python train.py --positions="learned" --bias="all" --init_std_qkv=0.051 --lr=0.00847 --final_lr_fraction=0.0 --seq_len=128
Each number is 128 + 32 x the weight over its row's rms, rounded and kept within 0 to 255. Layers, rows and columns count from 0. The size above them is the row's rms in percent of the matrix's.

# layer 3 attention value, 96x96, rms 0.231, rows 60-63, columns 0-95
size [110 111  98 117]
[[127 122 167 167 161 110 146 148  85  87 132 151 193 211 118 145 113 140 164 108 125 108 114 103 110  96  99 120 141 134 131 150 161 132 124  88 118 155 135 146 134 187 102 173 129 117 182 125 124 113 168 203 109 121 142 146 118  99  89 128  94 135 135  86 165 126 163  66 127 103  79 145 125 142 153 148 156 122  84  38 218  84 104 115 168 138  95 147 101 113  97 143 197 129 160 149]
 [114 138 145 112 198 148 128  82 151 164 181 124  63 128 181 102  84 103 102 145 122  38 149 141 102 101 148 147 129 145  80 127 136 130 189 119 131 136 128  78 151 114 176 136  77 106  95 168 100 170 147 147 168 163  88  94 120 136 139  94 147 116 148 124 156 122 114  72  78 132 135 199  69 144 118 140 185 127 122 117 120 179 157 146 107 163 159 147  88 156 146  73 103 109 160 154]
 [ 95 183 106  87 125 173 126 107 137 103 124 119 126  75 146 137 134 125 158 126 140  63 118 143 137 138 164 163 165 145 171 134  93 136 131  97 102 129 107 119 163 124 121  95 108 137 167 100  77  88  90 155 135 103 208 130 108 131 149 141 153 137 152 138 116  45 139 141 124  78  89 126 113  74 137 105  44  96  94 182 107 109 129 121 128 105 149  70 130  96  10 106 144  96 145 124]
 [104 115 136 146 210  86 127 171 151 150 140 123 129 141 118 121 111 210 105 127 150 117  33 147  68 152 147  97 113 139  45 129 115 105 131  88 119 166 158 124 132 146 181  93 141 208 183 156 143 115 114 143 164 146 169 187 110  83 106 110 131 110 104 109 147 113 107 121  86 122 169  76  81 170 130 127  97 116  87 110 108  91 126 136 147 114 111  91  94 145 114 146 165 147  95 116]]
# layer 3 attention output (transposed), 96x96, rms 0.213, rows 60-63, columns 0-95
size [111 114 106 120]
[[145 118 139  92  87 120 110 120 120  84 132 110 112 111  96 132 139 101 115 136 128 164  78 133 132 162 112  99 128 143 162 137 147 153  82 146 108  93 132 155  57 161 127 161  83  75 144  87 151 108 123 123 152  84 168 133 115 170 152 127  77  99 118 183 116 115  95 118 171 103 108 202  70 111  74  87 191 184 140 173  95 141 150 119 205  90  95 141 158 123 166 116  73 156 156 182]
 [135 172 173  87  68 121 158 131 105 129 130 177 144 163 133 102 108 152 195 118 181 147 159 158 167  66 217 109 119 134  80 131 116 125 118 119 172 154 191 153 165  93 130 145 101 176 125 125 140 112 140 116 123 175 121  83 146 110 150 161  91 183 109 140 124 128 149 134 155 179 113 111 131 160  69 129 101 132 118 148 116 136 101  78 163 144 174  65 119 175 156  74 180 119 114 146]
 [104 113 204 110 140  83  81 132 137 188 178  83  77  67 132 136 130 126 128 119  30  73  74 122 124 158 211 155 167 117 107 159  86 103  79 127  99 129 129 171 122 123 155  87 160 104 143 112  84 147 105 161 150 111 158 161 125 127  85 135 101 118  62 168 148 109 151 126  85 148 103 118 126 115 118 130 121 162 198 141 106 113 120 138 140 139 150 139 134  87  77 151 128 146 134 129]
 [ 59 130 112  99 102 120 108 134 119  90 157 122 209 148 131 118 144  99 133 177  85 156 149 110 106 133 148  30  94  82  94 168 123 116  73 183  83 166 120 165 106 137 129 149 174 128 106 113 190 108 102 137 139  91 125 153  99 167 125 160 131 174 141  67 101 167 201 133 114 108 146 165 104 101 152 139 139 105 113 101 133 168 162 122 106 132 115 140 121 128 176 148 136 138 104 206]]
# layer 3 attention query, 96x96, rms 0.252, rows 64-66, columns 0-95
size [ 83  83  79]
[[115 126 119 116 155  91 106  88 150 125  74 104 116 167  88 121 135  98 140 127 159 164 108 130 181 117 156 137 145 123 169 154 128 146  62 149 123  95  89  89 126 113 136 146 168 184 177 142 184 168 156 119  33 129 119  67 179 158 131 142  91 118 181 154 210 120 153 114 156 116 140 174 101 115  97  90 168 151 123 161 111 109  68 105 176 114 129 123 182 109 102 108  91 105 101 150]
 [147 100 120 187 213 164  94 147 153 105 102 114 145 162  74 112 168 151 137 130 120 120 140 172  97 146 162 111 112 158 128 117 123 121 105 200 132 155 146 125 104 131 135  92 115 115 112 168  91 121 121 147 147 128 105 156 122 181 138 127 153  89 133 144 125 103 200 100 122 107  40 130  87  27 151 143 149 159 157  92 146 186 118  79 162 111 117 163 146  91 147  77 184 132 160 115]
 [142 159  89  78 150 130 156 141 135 152 128  65 177 137 140 149  61 109 166  59 143 149 124 114  87 140 162 108 105 156 127 105 169 136 103  89 155 158 112 181  98  87 149 139 162 146 142 119 148 191 140  79 118 154 180  98 109 111  96 121 134 167 125 124 112 141  57  92 121 154 125 112 168 231 133 116 108 171  67 101  99  99 108  99 142 193 105 153 113 142 122 153  99 140  96 105]]
# layer 3 attention key, 96x96, rms 0.239, rows 64-66, columns 0-95
size [ 91  99  94]
[[ 93 141 108 111 145  93 103 117 109  77 145 152 110 115 122 170 200 134  98 122  72 118 182  87 125 108  99  80 155  96 135  89 130  68 160 117 114 116 106 139  84 143 137  82 114 118  91 101 135  92 128 103  71 168  81 189 172  97  69 179 144 123 157 149  80 111 128 130  85 105 165 157  94 114 168 116 144  86 167 184  86 118 151 159  88  71 144 177 141 137  89 134 121  93 109 136]
 [122  88  78  90 131 139  71 113  83  50  68  86  72 103 116 152 147 127 132 143 135 113 104 169  97 114 104  65 103 110 151 124  97 104  88 112 132  86 149 150 133 137 109 161 116 173 183 164 141 126 123 114  84 109 178 211 148 204 127 129  89 144  96 125 155 194 166 112 151 135 158 126 111 157  91 116 158  79 120 122  71 177 103 151 142 135 121 142 141 151 137 140 122 166 171 138]
 [162 137 159 148 133  87 186 152 156  97 111 108 128 149  80 126  79 158 122 121 128 135 107 115 130 187 148 197 135  99  99 106 158  82 198 114  71 136 143 119 148 133  99 131 144  64 147 112  89 149  99 136  98  92 142 167 102 133 154 113  94 129 130  93  97  54  99 148 218  99 110 111 124 188 150  90 157 153  87 199 139 109 148 155 153 110 106 120  94 104 150 177 106 136  85 125]]